Part of a small language model's weights.
Training: a variant of Adam for these matrices, 470M tokens, 14332 steps.
Each number is 50 + 12 x the weight over its row's rms, rounded and kept within 0 to 99. Layers, rows and columns count from 0. The size before them is the row's rms in percent of the matrix's.

# layer 4 attention value, 192x192, rms 0.0825, rows 43-151, columns 128-191
101:64 42 34 50 52 48 44 50 52 66 39 48 65 35 39 39 26 27 48 64 54 35 54 51 55 50 74 58 51 57 34 43 52 84 55 52 55 37 41 46 52 56 62 37 42 32 52 50 68 57 53 57 55 35 71 49 43 52 43 45 53 30 66 52
099:57 42 55 61 53 63 44 55 52 52 58 49 62 56 79 20 54 63 54 72 67 37 63 49 47 51 51 51 58 63 46 68 58 42 48 51 54 40 65 84 36 60 54 44 35 51 55 71 80 48 46 73 73 41 45 56 50 49 58 45 40 56 50 60
106:52 47 32 47 75 53 60 36 51 77 48 80 45 33 37 41 51 50 49 56 51 42 39 38 47 48 74 52 54 45 59 51 58 41 39 56 46 53 55 65 53 56 53 40 59 40 31 57 47 27 44 53 44 36 67 50 31 46 59 41 59 45 57 38
107:44 56 56 34 66 54 33 31 44 73 53 65 39 48 58 58 45 61 51 47 33 57 56 52 46 52 40 61 43 56 23 38 49 40 86 55 41 28 53 36 53 57 59 55 70 53 44 63 45 37 64 28 33 52 50 51 61 43 58 54 28 47 59 43
098:44 45 35 60 58 64 41 56 64 78 52 65 62 44 53 56 42 53 43 45 36 41 59 63 61 68 51 57 33 60 39 42 63 67 57 49 56 41 48 26 36 21 32 43 65 56 58 59 41 38 40 42 69 46 44 40 61 59 58 61 36 47 51 65
105:40 34 27 48 45 28 52 63 45 42 51 64 58 32 80 34 54 36 54 45 56 53 50 45 44 43 51 54 46 62 45 44 53 31 47 64 55 53 57 60 61 62 56 50 58 60 57 41 62 72 50 73 47 47 47 50 34 45 50 65 49 71 55 65
109:37 68 81 48 60 67 68 52 47 57 48 55 36 50 33 63 53 39 51 35 42 55 57 54 46 45 45 57 51 60 48 19 45 49 56 64 60 51 53 29 44 32 67 61 52 60 73 20 46 35 33 52 55 19 42 39 45 61 37 26 70 79 48 62
098:52 38 57 50 57 47 52 53 37 49 40 48 61 34 32 45 64 60 49 30 48 46 52 56 51 42 68 43 49 40 60 31 65 51 42 45 47 86 61 61 64 57 28 48 68 36 39 56 52 49 37 22 63 53 53 47 32 63 68 32 46 54 49 47
105:55 28 90 40 44 66 34 34 46 43 52 32 43 44 66 58 54 45 55 42 68 52 50 51 47 46 34 50 59 60 27 67 57 38 46 40 48 53 33 64 50 60 50 63 62 40 31 47 66 43 33 60 63 52 60 45 46 52 54 30 69 38 43 47
103:50 79 44 54 45 70 48 32 33 35 54 75 49 35 45 52 53 64 47 49 64 38 55 42 52 37 72 60 42 53 52 59 74 75 32 66 41 53 47 36 61 55 42 48 64 46 65 28 67 59 68 36 55 42 65 41 36 49 63 72 40 38 32 28
103:48 41 32 46 55 43 31 37 65 28 51 60 43 59 59 42 49 44 53 58 51 45 46 53 51 19 35 47 78 47 57 51 59 58 32 55 28 55 43 28 49 43 55 48 65 54 38 44 30 60 37 39 57 60 62 36 52 55 32 62 62 23 54 38
109:53 63 44 54 37 62 48 44 38 52 51 56 66 43 53 46 72 52 55 47 56 42 73 41 53 41 30 48 45 50 49 37 55 31 43 55 67 52 52 59 46 57 73 62 53 39 48 32 37 58 27 49 51 43 48 55 49 40 57 54 80 53 33 48
098:59 61 54 50 56 39 68 51 60 58 59 61 53 58 42 48 71 53 57 38 69 52 44 52 70 46 52 50 56 56 51 48 57 58 57 54 47 47 57 68 40 49 52 48 58 65 49 59 16 52 66 69 54 31 45 53 61 40 36 73 48 22 45 45
097:47 60 41 56 63 42 49 56 43 57 61 48 26 49 46 62 50 40 52 46 31 64 57 47 56 41 42 54 50 42 49 53 69 76 54 36 52 51 46 75 52 56 51 49 42 48 50 54 50 58 36 72 59 50 42 43 58 49 19 42 67 28 56 55
100:54 38 40 67 59 37 40 54 62 49 60 61 54 48 47 56 60 42 55 43 36 61 53 56 39 78 53 40 37 68 71 64 51 60 58 51 39 48 53 19 45 29 65 58 50 60 79 70 40 46 69 42 57 44 28 60 39 44 60 52 30 53 58 47
099:55 41 50 49 50 51 65 49 61 44 35 51 39 64 53 45 49 57 60 59 60 56 44 30 34 40 57 58 51 55 48 41 56 29 28 61 61 46 46 45 61 46 48 53 51 46 41 42 38 42 35 39 54 53 56 35 55 48 37 32 22 31 41 43
099:45 64 53 49 53 55 39 56 55 59 57 45 59 50 48 67 49 51 57 59 36 44 58 44 35 51 38 52 38 57 41 27 53 72 73 54 61 59 63 34 56 49 47 48 57 40 43 33 53 48 67 32 50 71 44 47 42 48 76 38 59 38 50 51
101:54 35 57 49 18 53 42 47 44 36 61 45 65 64 67 62 44 60 46 52 48 67 47 40 40 75 55 45 68 48 65 34 50 56 51 57 28 68 48 68 46 53 35 57 48 43 61 67 35 46 44 47 46 47 56 56 35 64 43 68 57 54 61 36
107:45 59 61 33 45 51 37 60 49 45 43 87 49 52 88 44 33 39 41 33 56 41 44 74 48 44 49 65 54 28 60 54 56 65 49 50 46 67 46 37 44 29 61 43 45 33 45 38 63 46 52 61 50 39 30 48 53 60 44 64 46 56 40 47
111:49 33 65 47 54 52 55 71 54 48 60 46 41 33 55 53 54 49 56 63 40 61 39 45 44 52 37 41 43 65 50 36 56 29 34 73 48 45 47 28 45 55 58 54 53 70 42 38 53 48 44 53 53 39 39 46 56 43 30 40 44 39 57 48
095:61 40 53 38 55 36 55 54 47 18 50 46 45 34 45 60 54 64 54 57 26 46 59 51 65 52 36 68 22 53 37 58 59 42 37 46 48 40 60 53 50 68 47 46 59 59 50 42 43 52 50 54 48 64 51 54 38 33 46 61 46 63 46 55
086:55 49 41 57 50 48 48 48 25 20 53 32 39 41 48 34 56 56 64 45 73 37 47 24 30 57 60 61 52 43 39 56 62 48 45 34 55 55 62 44 55 43 38 50 49 46 59 43 29 47 62 46 36 53 40 68 45 45 67 36 41 55 70 30
088:55 45 53 41 71 53 37 63 60 67 41 66 57 68 43 50 34 78 51 51 42 49 66 36 44 33 48 50 73 60 64 40 53 66 38 62 44 64 44 46 57 54 51 54 76 42 52 47 61 39 66 54 52 50 53 49 21 51 27 38 75 60 56 47
078:54 46 54 63 18 56 59 70 37 60 61 55 65 47 55 39 55 55 61 60 39 47 33 36 42 57 49 56 50 67 52 51 56 43 55 69 64 59 14 69 48 56 49 50 36 37 54 47 44 98 43 33 57 38 55 66 61 79 96 73 44 48 56 53
074:41 29 41 43 37 81 49 48 36 53 31 82 48 55 51 19 39 65 55 45 57 48 65 46 35 46 56 34 67 30 54 38 58 38 47 47 50 62 63 53 53 26 68 54 43 60 54 32 63 64 64 77 42 35 49 73 57 58 45 50 65 64 50 55
078:45 54 60 56 43 50 35 43 51 58 57 47 39 67 49 44 52 34 52 67 50 36 46 60 72 37 53 61 61 24 37 60 48 53 52 43 54 45 54 72 48 43 47 39 66 49 45 51 50 75 65 70 49 52 15 60 36 43 49 36 68 58 53 40
077:62 51 63 43 31 59 39 46 41 29 52 32 35 48 38 43 46 51 51 44 57 52 44 74 61 17 46 54 45 31 58 54 51 53 65 39 53 48 56 51 67 51 37 29 39 39 28 40 62 31 41 59 46 53 42 54 46 50 31 46 57 45 52 52
077:35 56 55 45 31 32 56 40 63 48 41 68 45 55 60 26 53 41 47 64 47 45 59 36 51 44 54 57 43 63 57 34 69 44 18 54 44 47 47 51 30 40 68 52 44 37 67 58 46 64 32 48 56 44 55 77 54 53 70 46 76 66 50 58
090:46 39 44 20 50 34 45 42 56 45 37 43 49 49 52 60 57 56 48 62 59 26 62 54 59 38 51 62 45 68 65 63 71 85 34 54 31 40 65 76 42 40 54 42 52 41 59 58 55 42 45 51 57 55 64 64 44 44 43 38 59 35 38 58
086:49 52 58 48 53 46 39 64 42 34 55 58 45 71 33 44 77 31 50 65 34 38 44 67 56 37 41 60 57 57 40 57 35 59 50 60 73 38 40 37 55 36 62 42 39 52 34 78 53 44 32 39 46 54 49 46 50 47 73 46 38 58 44 62
082:58 47 55 44 43 27 51 48 42 44 50 37 40 48 59 67 35 56 49 58 64 27 47 58 51 50 37 55 56 59 49 47 61 70 64 62 38 54 35 38 46 35 49 44 79 31 55 51 39 33 48 50 52 41 33 59 43 43 50 65 61 42 57 51
100:48 40 70 50 59 48 35 38 64 62 50 43 55 54 29 64 48 40 41 43 36 35 57 75 66 30 20 47 56 58 65 59 51 46 50 47 64 27 61 51 40 36 65 55 57 63 61 36 48 45 25 51 54 64 47 42 64 40 59 33 57 66 41 59
083:59 70 46 30 39 46 66 59 40 68 53 44 45 32 55 58 66 59 44 44 48 46 56 69 68 45 48 41 50 56 51 36 53 37 36 43 50 54 58 39 58 63 58 45 61 55 51 41 49 65 48 25 42 69 46 48 70 64 45 30 69 39 52 47
079:34 60 52 50 47 53 57 46 51 57 51 37 54 58 42 23 59 41 46 53 48 66 67 62 56 66 47 52 38 75 55 18 47 55 45 60 38 55 76 51 36 51 52 65 35 37 36 50 26 60 55 54 57 44 60 56 33 57 53 52 53 34 45 58
082:53 54 65 43 41 45 56 51 62 37 56 49 52 44 71 73 76 50 56 28 50 62 34 67 42 37 34 48 60 63 51 60 54 54 48 43 74 37 60 69 50 53 56 51 32 56 63 37 50 36 48 50 37 45 52 34 63 44 40 47 40 47 34 46
089:46 44 66 63 57 35 84 44 48 61 52 55 57 33 53 77 50 50 49 54 49 40 35 56 58 47 33 50 48 71 47 28 57 43 42 59 45 63 40 12 32 53 44 52 60 39 43 41 52 35 35 24 49 61 61 42 58 61 65 64 64 48 33 56
079:54 36 48 66 92 46 38 55 49 35 42 35 55 34 57 42 63 39 50 54 56 55 59 38 51 43 52 47 45 73 50 55 71 41 39 60 54 47 39 54 46 40 53 47 53 44 59 58 17 93 45 55 53 63 34 39 69 40 53 33 64 66 34 47
084:50 39 58 60 66 31 62 66 47 41 52 59 65 45 59 28 41 50 38 37 46 48 70 39 46 53 69 37 35 51 36 34 61 36 57 46 47 59 39 48 59 57 33 64 64 45 46 32 26 62 40 32 53 48 46 38 58 48 66 49 47 71 41 23
087:61 36 32 58 47 45 53 47 29 68 52 55 66 29 47 46 45 51 43 55 54 38 20 64 55 51 63 44 43 45 59 43 37 37 66 69 26 48 38 42 28 49 59 36 44 49 43 38 29 75 48 46 63 47 51 77 36 49 52 38 59 49 27 44
083:39 50 22 53 45 56 24 51 57 58 50 50 49 29 65 52 55 48 58 74 54 57 37 40 73 64 49 51 54 36 39 54 66 55 62 67 21 35 44 71 36 38 55 49 34 61 53 33 49 64 80 50 48 51 57 58 56 47 52 62 36 34 48 32
079:61 60 67 58 48 39 73 47 34 38 61 42 63 65 58 60 22 45 40 12 58 48 63 55 54 51 41 43 34 40 54 53 58 44 49 48 65 59 49 60 59 49 39 54 45 57 56 61 40 36 41 48 47 47 55 44 38 41 35 48 51 46 65 59
079:45 51 29 32 48 49 47 46 62 53 48 39 42 48 42 57 63 60 45 61 80 72 64 45 41 23 55 41 50 46 58 36 83 52 37 52 58 59 70 44 42 48 49 72 60 42 66 56 51 50 30 53 54 59 48 67 34 49 55 51 42 52 52 41
079:58 48 34 50 31 37 56 44 40 55 48 60 51 51 58 50 69 52 59 56 62 33 37 63 38 49 65 30 34 63 77 53 53 56 44 48 47 49 43 51 52 57 62 68 41 43 50 51 65 66 56 60 58 59 63 41 44 49 43 59 62 57 42 47
080:55 57 42 53 42 53 45 52 38 53 55 47 51 37 31 64 58 62 52 65 52 42 54 42 54 41 51 62 67 35 22 43 48 42 56 43 69 86 48 47 53 42 61 46 55 59 34 53 48 53 47 38 49 57 53 31 67 55 69 42 51 28 65 58
096:53 58 18 41 48 30 48 46 58 50 35 56 45 55 64 53 53 70 51 77 49 53 68 39 35 51 89 37 54 47 54 46 34 59 34 65 67 55 52 65 59 71 39 47 42 53 33 62 67 45 52 67 34 44 58 68 33 51 56 49 45 40 63 42
096:48 47 39 39 52 22 48 68 60 56 51 40 49 67 43 51 49 41 43 41 52 52 66 62 57 24 45 36 53 73 80 68 65 67 54 50 58 39 62 63 46 33 42 61 49 20 54 31 65 32 46 50 65 57 58 55 38 68 63 51 52 69 44 41
087:44 41 46 51 40 39 51 46 65 59 49 41 44 64 53 78 68 58 49 41 60 57 47 50 43 37 56 43 52 57 47 61 42 65 59 52 68 69 54 32 46 46 45 57 52 47 48 55 81 64 45 57 53 36 59 51 45 66 33 50 52 49 44 31
089:53 43 63 55 28 63 45 46 50 65 56 43 55 45 45 63 65 52 51 33 39 54 33 62 53 52 32 60 55 67 40 47 55 52 38 62 62 20 55 69 45 27 51 38 19 59 53 58 39 71 48 55 39 59 43 40 71 54 55 46 32 52 47 75
084:41 41 61 58 65 51 45 37 61 46 55 41 44 55 51 77 39 54 53 47 59 53 46 70 38 58 32 36 88 49 41 46 38 26 65 70 63 58 67 45 49 70 45 48 32 46 41 22 39 54 55 40 42 52 53 35 58 59 53 61 64 57 49 56
093:46 44 78 51 40 32 32 57 41 56 52 64 53 42 39 50 60 46 58 54 32 59 40 58 35 39 41 38 45 61 61 83 62 52 60 36 54 49 66 55 43 22 51 72 47 52 63 29 45 50 38 55 55 47 53 39 74 38 38 41 42 55 32 45
082:48 69 48 45 71 72 56 60 70 59 57 28 73 42 43 55 65 55 59 49 50 45 48 68 45 37 43 56 51 32 57 43 43 47 39 59 54 18 51 40 51 45 63 61 50 58 42 58 39 53 54 49 40 39 42 73 38 48 88 49 52 36 72 55
085:54 57 34 42 46 73 71 52 73 60 37 61 52 31 49 60 68 58 41 32 54 46 69 50 53 64 68 37 37 58 55 43 63 48 35 34 76 51 45 60 51 32 62 45 55 54 55 58 46 41 45 50 52 52 57 57 55 47 52 49 51 43 56 51
086:50 62 41 65 47 58 47 56 53 34 69 64 60 65 17 63 53 70 49 36 33 46 40 63 46 51 61 48 92 54 58 42 32 29 61 39 47 80 52 41 57 66 38 63 60 62 44 50 46 38 33 62 35 48 56 46 60 44 46 62 67 58 52 58
103:48 69 51 42 52 55 44 52 65 47 58 43 53 36 59 40 60 33 45 43 62 46 49 50 54 55 40 56 53 49 78 75 45 34 47 51 49 50 70 34 61 45 48 52 41 41 61 45 56 44 73 53 43 52 48 42 72 53 43 49 31 35 38 51
102:57 59 66 52 63 59 46 40 44 59 44 11 50 49 68 45 48 50 46 49 29 71 51 58 60 59 48 47 54 72 47 57 79 39 48 52 47 60 43 41 50 31 23 58 37 25 56 45 14 85 46 65 66 42 52 52 37 60 38 40 59 54 54 65
107:46 57 48 47 52 51 42 62 47 60 52 55 70 53 66 27 69 50 50 51 59 64 46 42 36 57 79 51 63 53 39 21 62 51 44 82 48 64 60 47 54 23 51 38 38 44 30 42 46 41 54 63 56 50 45 57 54 42 66 45 56 54 47 44
099:55 72 32 39 64 40 53 46 40 25 47 47 44 47 52 47 59 43 47 42 45 41 60 69 45 52 39 70 51 50 23 68 62 50 31 50 57 69 45 43 44 39 47 45 75 47 51 39 75 45 34 55 46 44 47 43 61 46 29 54 53 39 66 53
103:45 56 58 39 24 42 46 46 41 46 50 65 47 56 60 58 41 59 54 63 57 68 43 57 33 22 52 58 64 32 41 60 42 44 36 67 36 37 46 41 61 25 52 45 51 51 50 44 59 74 41 49 34 59 49 36 45 62 36 75 63 45 46 21
106:65 26 12 59 59 41 40 38 50 42 46 69 59 48 41 84 30 28 54 61 42 50 62 50 56 48 66 69 39 53 70 49 64 49 58 50 47 43 58 38 54 40 73 50 59 46 55 25 56 52 42 43 52 57 54 37 30 55 55 30 53 50 74 47
101:45 41 46 43 55 53 55 47 57 65 55 53 56 36 54 77 35 36 52 45 34 77 47 44 40 54 63 45 39 45 62 46 30 41 43 53 47 55 43 47 54 48 49 56 60 71 51 45 42 51 73 56 41 63 40 47 54 37 71 47 79 46 64 42
103:40 39 57 45 53 50 54 37 57 50 51 63 55 57 69 80 41 74 44 31 28 66 52 42 55 38 66 24 62 56 67 24 50 58 49 47 45 42 44 69 44 35 53 52 51 49 48 69 37 41 66 42 54 32 32 47 59 47 23 39 57 42 63 46
102:51 29 48 33 33 64 56 61 45 36 66 56 65 45 45 60 62 47 50 66 58 59 34 46 39 71 59 46 48 47 52 48 57 52 42 50 48 38 34 32 61 42 62 39 40 43 60 60 36 16 27 54 66 39 41 62 43 54 58 59 29 67 30 62
101:40 77 26 49 57 61 78 42 35 64 55 38 55 63 58 47 38 58 38 36 59 61 52 54 55 51 56 56 49 38 46 32 55 46 63 65 62 33 49 61 61 45 45 52 50 49 33 35 38 59 51 39 43 44 52 57 49 64 68 43 23 51 47 60
101:50 43 39 61 50 51 67 46 61 21 40 44 61 30 59 51 36 48 55 35 39 41 52 84 45 57 42 37 52 51 45 56 65 64 40 71 67 42 48 40 62 28 42 44 62 36 44 53 56 43 57 57 62 46 56 25 30 51 46 55 49 73 46 56
103:57 59 33 45 25 52 29 45 49 37 49 57 55 48 62 49 58 39 50 39 21 42 41 45 42 32 69 48 55 37 51 45 59 61 70 36 70 63 40 33 53 49 39 57 19 18 63 18 23 52 51 48 55 66 49 51 70 44 54 56 49 50 48 49
109:43 41 24 58 65 62 45 32 40 51 63 41 64 76 30 44 59 26 44 60 50 53 45 56 51 28 44 60 41 71 44 39 47 40 42 50 34 56 72 27 56 53 47 42 45 57 49 42 54 50 28 36 34 76 42 33 32 44 35 47 94 32 44 60
096:42 62 34 29 47 60 27 49 63 42 46 37 63 58 35 49 44 56 52 51 41 46 54 56 55 57 50 50 51 59 71 46 33 56 45 67 43 49 37 43 49 28 67 56 44 45 51 69 55 11 66 45 50 66 52 63 47 64 46 62 44 73 40 33
106:50 44 69 44 51 55 39 53 53 54 57 25 53 51 73 34 54 39 48 66 46 60 47 76 52 59 56 57 39 53 42 33 65 53 68 56 49 33 32 66 58 30 35 56 40 63 39 35 57 08 46 57 41 57 72 56 66 61 37 61 48 29 73 44
098:35 76 45 74 63 46 45 22 49 44 41 48 63 34 47 35 40 43 39 45 45 65 45 44 50 50 35 52 75 48 47 39 56 57 56 48 44 49 32 43 44 48 51 51 55 47 32 27 37 37 29 73 64 37 45 50 68 59 39 23 46 51 47 37
101:40 40 50 32 35 46 56 43 48 53 58 55 51 64 42 56 42 66 50 38 62 49 48 53 49 55 48 65 50 53 47 46 72 47 63 52 67 60 33 59 56 55 41 52 42 39 44 49 61 63 54 41 40 56 74 40 39 30 50 72 36 48 56 64
101:33 38 35 49 54 44 48 36 54 52 48 56 79 54 51 53 61 59 42 49 42 30 42 70 37 73 50 53 43 53 56 76 38 60 28 44 33 52 40 69 54 66 43 47 70 49 70 71 38 51 56 53 56 47 33 40 43 35 74 52 53 54 49 54
100:46 45 46 55 46 47 42 60 34 34 48 64 69 41 35 51 48 29 46 29 74 50 67 62 43 37 48 57 45 64 36 52 56 48 14 56 61 57 44 38 27 37 52 62 52 59 50 26 26 35 55 53 33 52 56 58 46 54 50 59 62 45 50 37
101:55 58 69 49 50 41 43 46 52 54 41 46 65 46 52 74 31 63 57 30 71 53 59 68 54 50 43 56 53 32 66 57 49 43 54 45 58 41 45 62 60 46 47 52 42 50 57 58 50 52 32 30 50 69 47 53 52 55 53 58 59 44 69 61
103:53 48 47 50 62 49 49 47 56 23 46 63 51 47 46 49 53 40 49 28 36 58 52 60 61 41 47 63 46 48 50 53 51 58 30 65 50 68 31 35 65 50 44 59 43 69 44 55 41 73 27 81 32 35 35 37 41 55 69 52 58 63 46 57
105:43 71 46 42 79 26 66 38 67 34 60 37 58 57 60 53 42 48 52 43 32 46 40 81 54 39 55 44 43 44 43 54 42 40 36 49 45 53 42 69 57 57 22 50 48 54 75 39 42 36 29 48 49 34 40 41 51 43 44 50 58 69 42 53
104:47 48 48 44 21 47 63 68 60 21 44 60 59 60 44 33 55 69 48 28 69 31 55 50 45 50 43 54 49 43 24 72 20 54 51 49 82 52 36 29 60 68 47 54 65 50 49 66 15 72 52 50 61 77 54 55 52 54 39 52 41 68 53 49
108:43 30 46 46 79 37 59 67 45 66 48 43 56 47 36 44 57 48 53 57 49 50 55 53 65 75 55 57 53 55 75 58 36 67 56 42 61 57 37 66 51 38 44 47 59 48 42 74 24 59 40 50 61 57 65 29 32 50 48 45 51 44 47 62
102:46 33 37 52 50 20 27 50 43 53 48 36 43 32 47 46 60 56 47 40 49 45 42 64 58 42 49 57 47 38 46 47 59 44 65 63 58 46 53 49 33 51 61 58 59 51 75 65 54 60 48 49 49 75 43 43 44 55 61 52 54 66 71 42
104:59 43 45 37 69 55 62 58 50 78 59 24 58 40 35 61 57 51 48 36 41 52 40 53 54 46 42 38 51 31 56 62 49 56 47 56 75 61 59 84 51 62 68 46 39 48 43 49 25 57 64 60 48 73 65 58 61 54 44 63 44 55 50 61
108:55 65 48 52 50 78 66 42 37 64 59 65 44 56 24 72 35 47 52 46 43 46 46 61 46 63 58 42 68 52 59 55 65 60 33 51 43 64 30 45 60 75 59 29 51 58 51 48 41 55 48 61 48 54 50 45 62 34 60 48 61 40 33 64
103:52 56 59 58 42 53 63 57 77 64 57 43 60 55 64 44 47 41 47 65 41 54 53 49 41 64 59 56 50 66 46 50 45 55 34 54 37 30 65 43 51 62 37 57 39 56 31 31 47 54 55 49 51 51 51 41 54 41 55 43 47 55 45 46
102:55 48 39 52 36 73 68 50 52 47 56 33 54 59 56 43 56 37 48 40 57 56 55 53 77 27 55 65 33 63 67 68 41 56 63 55 49 43 33 56 47 49 31 52 89 54 80 26 43 49 59 63 40 29 34 46 44 55 50 82 67 44 46 44
105:54 42 77 48 40 64 33 49 55 53 41 48 43 62 59 83 38 54 58 61 31 42 46 34 44 65 54 45 31 33 57 51 48 52 50 22 62 45 72 25 47 32 42 49 53 45 46 45 49 51 42 40 61 51 51 48 53 47 56 44 41 62 42 52
102:40 49 66 33 44 43 77 48 31 79 43 35 53 49 30 60 51 51 54 65 42 67 62 32 44 54 61 57 48 52 44 38 45 31 56 38 64 64 25 57 67 65 50 48 22 59 53 47 40 42 71 50 31 66 41 47 56 44 39 49 39 44 49 45
101:45 66 66 30 79 95 60 53 55 57 63 39 53 57 43 55 41 36 47 42 34 70 54 52 73 52 52 67 63 53 30 82 54 78 76 40 29 29 39 40 41 51 36 62 60 45 60 44 43 44 61 36 50 41 38 68 50 54 45 57 50 49 62 48
115:65 32 53 45 58 54 48 39 47 39 37 60 59 56 44 49 85 64 50 28 34 42 37 48 52 75 35 46 72 41 50 62 29 54 47 71 34 38 71 44 44 55 54 39 56 46 35 53 51 63 44 52 49 48 50 53 35 49 54 25 81 39 29 50
117:53 55 60 59 39 44 84 47 52 88 40 46 62 39 61 44 48 55 42 59 58 67 42 19 58 71 58 61 48 52 52 43 52 52 48 35 68 44 41 36 65 29 53 67 57 58 68 61 71 34 45 38 52 44 48 54 41 45 58 47 52 44 33 40
111:45 43 53 48 57 49 45 66 64 26 37 82 54 61 41 25 44 57 48 48 34 49 53 51 46 53 39 58 37 46 46 49 64 62 20 41 51 52 38 28 57 66 34 64 52 45 47 34 44 33 39 64 44 46 68 59 47 60 38 42 48 75 47 39
114:47 80 57 44 49 56 32 65 64 44 42 24 48 72 52 38 60 39 46 53 34 55 36 71 46 43 59 43 61 38 32 52 74 54 58 39 50 39 55 57 61 59 40 49 58 44 55 50 50 45 60 57 51 53 67 42 54 50 62 24 36 47 62 67
108:52 56 64 47 48 58 52 59 44 78 52 53 58 54 59 55 60 34 59 53 57 23 68 60 41 70 51 55 64 45 50 38 44 57 45 66 62 44 46 52 44 58 52 34 57 37 65 62 43 55 34 41 60 33 51 71 22 56 36 41 46 56 45 50
114:48 52 24 61 37 68 71 49 61 29 46 48 44 53 40 50 49 47 52 41 48 59 56 57 53 84 44 55 65 53 40 59 41 59 59 41 67 58 65 49 36 56 17 62 47 68 68 68 22 44 48 32 55 55 40 60 38 46 59 55 28 21 50 56
116:57 44 80 51 52 43 27 42 46 31 55 57 59 67 81 44 37 53 46 72 26 59 63 60 51 46 57 60 62 36 48 55 31 53 58 61 50 52 31 54 51 47 34 44 52 48 59 70 52 30 46 54 57 43 33 50 56 43 30 49 64 50 36 43
104:56 38 39 37 49 57 43 55 42 31 52 56 54 58 45 54 64 54 54 23 51 36 71 55 45 60 50 68 35 53 66 46 20 57 41 42 40 57 53 61 46 44 41 57 55 42 44 52 70 74 62 43 34 44 38 58 66 64 63 64 58 54 56 39
118:46 34 50 53 46 51 34 49 46 34 52 45 36 31 59 34 44 41 54 53 40 46 47 39 57 28 45 48 43 64 42 62 58 44 61 49 56 55 41 37 30 39 66 54 59 30 41 57 71 28 42 36 74 39 45 47 34 42 37 59 69 79 45 48
116:48 36 69 55 51 46 50 37 68 49 43 98 44 45 46 40 64 59 50 44 71 42 63 51 44 45 36 35 47 47 47 40 56 84 53 33 57 53 64 55 51 39 53 50 55 56 30 67 43 52 62 57 54 46 54 48 54 54 50 55 62 34 55 62
112:53 64 69 51 40 65 49 37 49 37 50 30 46 50 54 54 37 55 48 45 72 39 46 46 49 41 32 52 51 42 53 61 23 59 63 32 34 34 61 45 35 53 59 51 27 46 36 25 53 39 36 60 37 47 55 64 55 42 51 73 49 45 59 72
111:52 47 30 46 36 51 50 59 62 55 54 66 49 44 78 56 48 45 47 49 71 46 50 41 43 40 33 59 68 56 40 28 45 38 40 38 30 40 60 54 66 42 59 44 48 45 61 82 41 62 38 56 50 60 51 47 36 58 53 65 59 34 42 47
116:53 48 25 59 47 55 37 72 60 54 46 45 43 68 43 40 56 38 44 62 51 35 61 60 51 73 56 31 66 52 52 74 23 48 51 50 41 45 68 49 54 27 45 32 61 44 44 32 45 41 60 48 76 69 49 50 45 62 39 46 75 59 39 51
113:50 47 60 56 54 35 38 51 49 62 52 36 42 39 49 32 56 44 53 44 32 41 60 48 42 34 38 66 40 49 69 52 49 67 44 43 46 66 58 48 47 58 43 49 48 64 40 56 59 58 20 46 57 64 45 44 68 40 36 71 50 32 37 43
110:58 52 26 52 39 41 45 63 34 30 44 58 56 43 57 39 64 37 44 55 59 49 48 27 46 27 79 36 61 76 33 65 42 46 53 49 33 41 54 56 49 44 53 36 54 67 39 46 55 56 36 44 36 30 54 46 60 63 49 39 35 51 42 50
104:45 40 19 45 61 39 50 49 41 62 31 46 47 29 52 33 42 38 45 51 49 69 27 52 43 36 64 54 41 58 39 45 44 31 73 46 69 61 18 47 69 37 42 32 37 54 44 62 47 61 54 55 39 72 63 65 47 58 50 64 52 26 57 54
114:49 61 64 58 54 29 48 42 57 46 60 76 57 44 51 41 60 50 43 52 28 65 53 41 52 51 45 60 55 56 30 30 57 62 55 36 68 62 62 70 44 65 51 41 26 61 54 40 50 40 69 59 44 45 47 36 36 39 37 51 53 37 41 61
113:45 55 35 51 61 55 30 50 50 55 49 48 59 56 51 51 50 44 55 49 54 51 47 50 47 53 29 49 38 39 21 46 57 39 45 35 59 45 41 42 44 43 34 42 69 54 53 70 46 73 50 52 49 43 64 68 59 49 34 70 60 34 40 65
115:50 29 26 54 45 42 38 47 43 41 41 54 59 50 60 60 65 57 54 54 36 46 61 25 41 55 55 48 44 61 56 40 52 57 64 58 64 58 43 66 54 66 49 58 80 48 50 34 33 48 47 31 45 68 49 53 79 47 56 65 31 56 35 38
111:47 49 47 58 64 59 68 30 53 51 55 60 60 47 55 46 44 33 47 24 55 60 49 33 55 47 39 52 40 42 52 57 58 54 50 48 59 51 62 40 60 40 56 59 41 61 53 53 30 62 52 55 50 60 32 51 54 54 37 17 69 48 43 37
118:43 59 68 62 65 42 34 52 47 56 42 46 52 55 62 32 56 56 51 12 58 48 65 62 39 54 48 37 55 73 28 43 57 33 51 69 46 46 61 55 48 62 34 36 42 38 43 67 46 52 55 43 45 52 54 52 55 48 41 40 54 60 49 48
115:45 49 66 34 53 51 47 46 46 51 53 80 58 74 38 69 42 50 53 45 31 37 40 41 51 66 44 58 43 67 47 36 36 55 39 59 34 64 53 33 48 52 57 43 61 51 64 51 57 58 67 52 49 42 57 50 53 67 46 37 57 41 40 41
110:55 36 73 61 47 32 59 61 57 38 39 37 68 46 63 44 32 57 46 52 71 55 77 70 55 56 63 40 40 46 39 64 61 50 73 38 59 47 42 44 61 51 50 53 52 42 50 38 25 49 62 40 33 37 52 39 37 58 74 57 65 55 51 51
115:54 40 44 60 28 48 76 57 64 50 54 32 38 48 83 57 44 40 50 52 21 51 44 43 50 39 33 53 37 38 52 51 58 66 60 66 60 48 56 50 50 63 33 69 30 52 50 55 55 15 64 50 63 40 50 53 64 47 37 64 65 74 43 57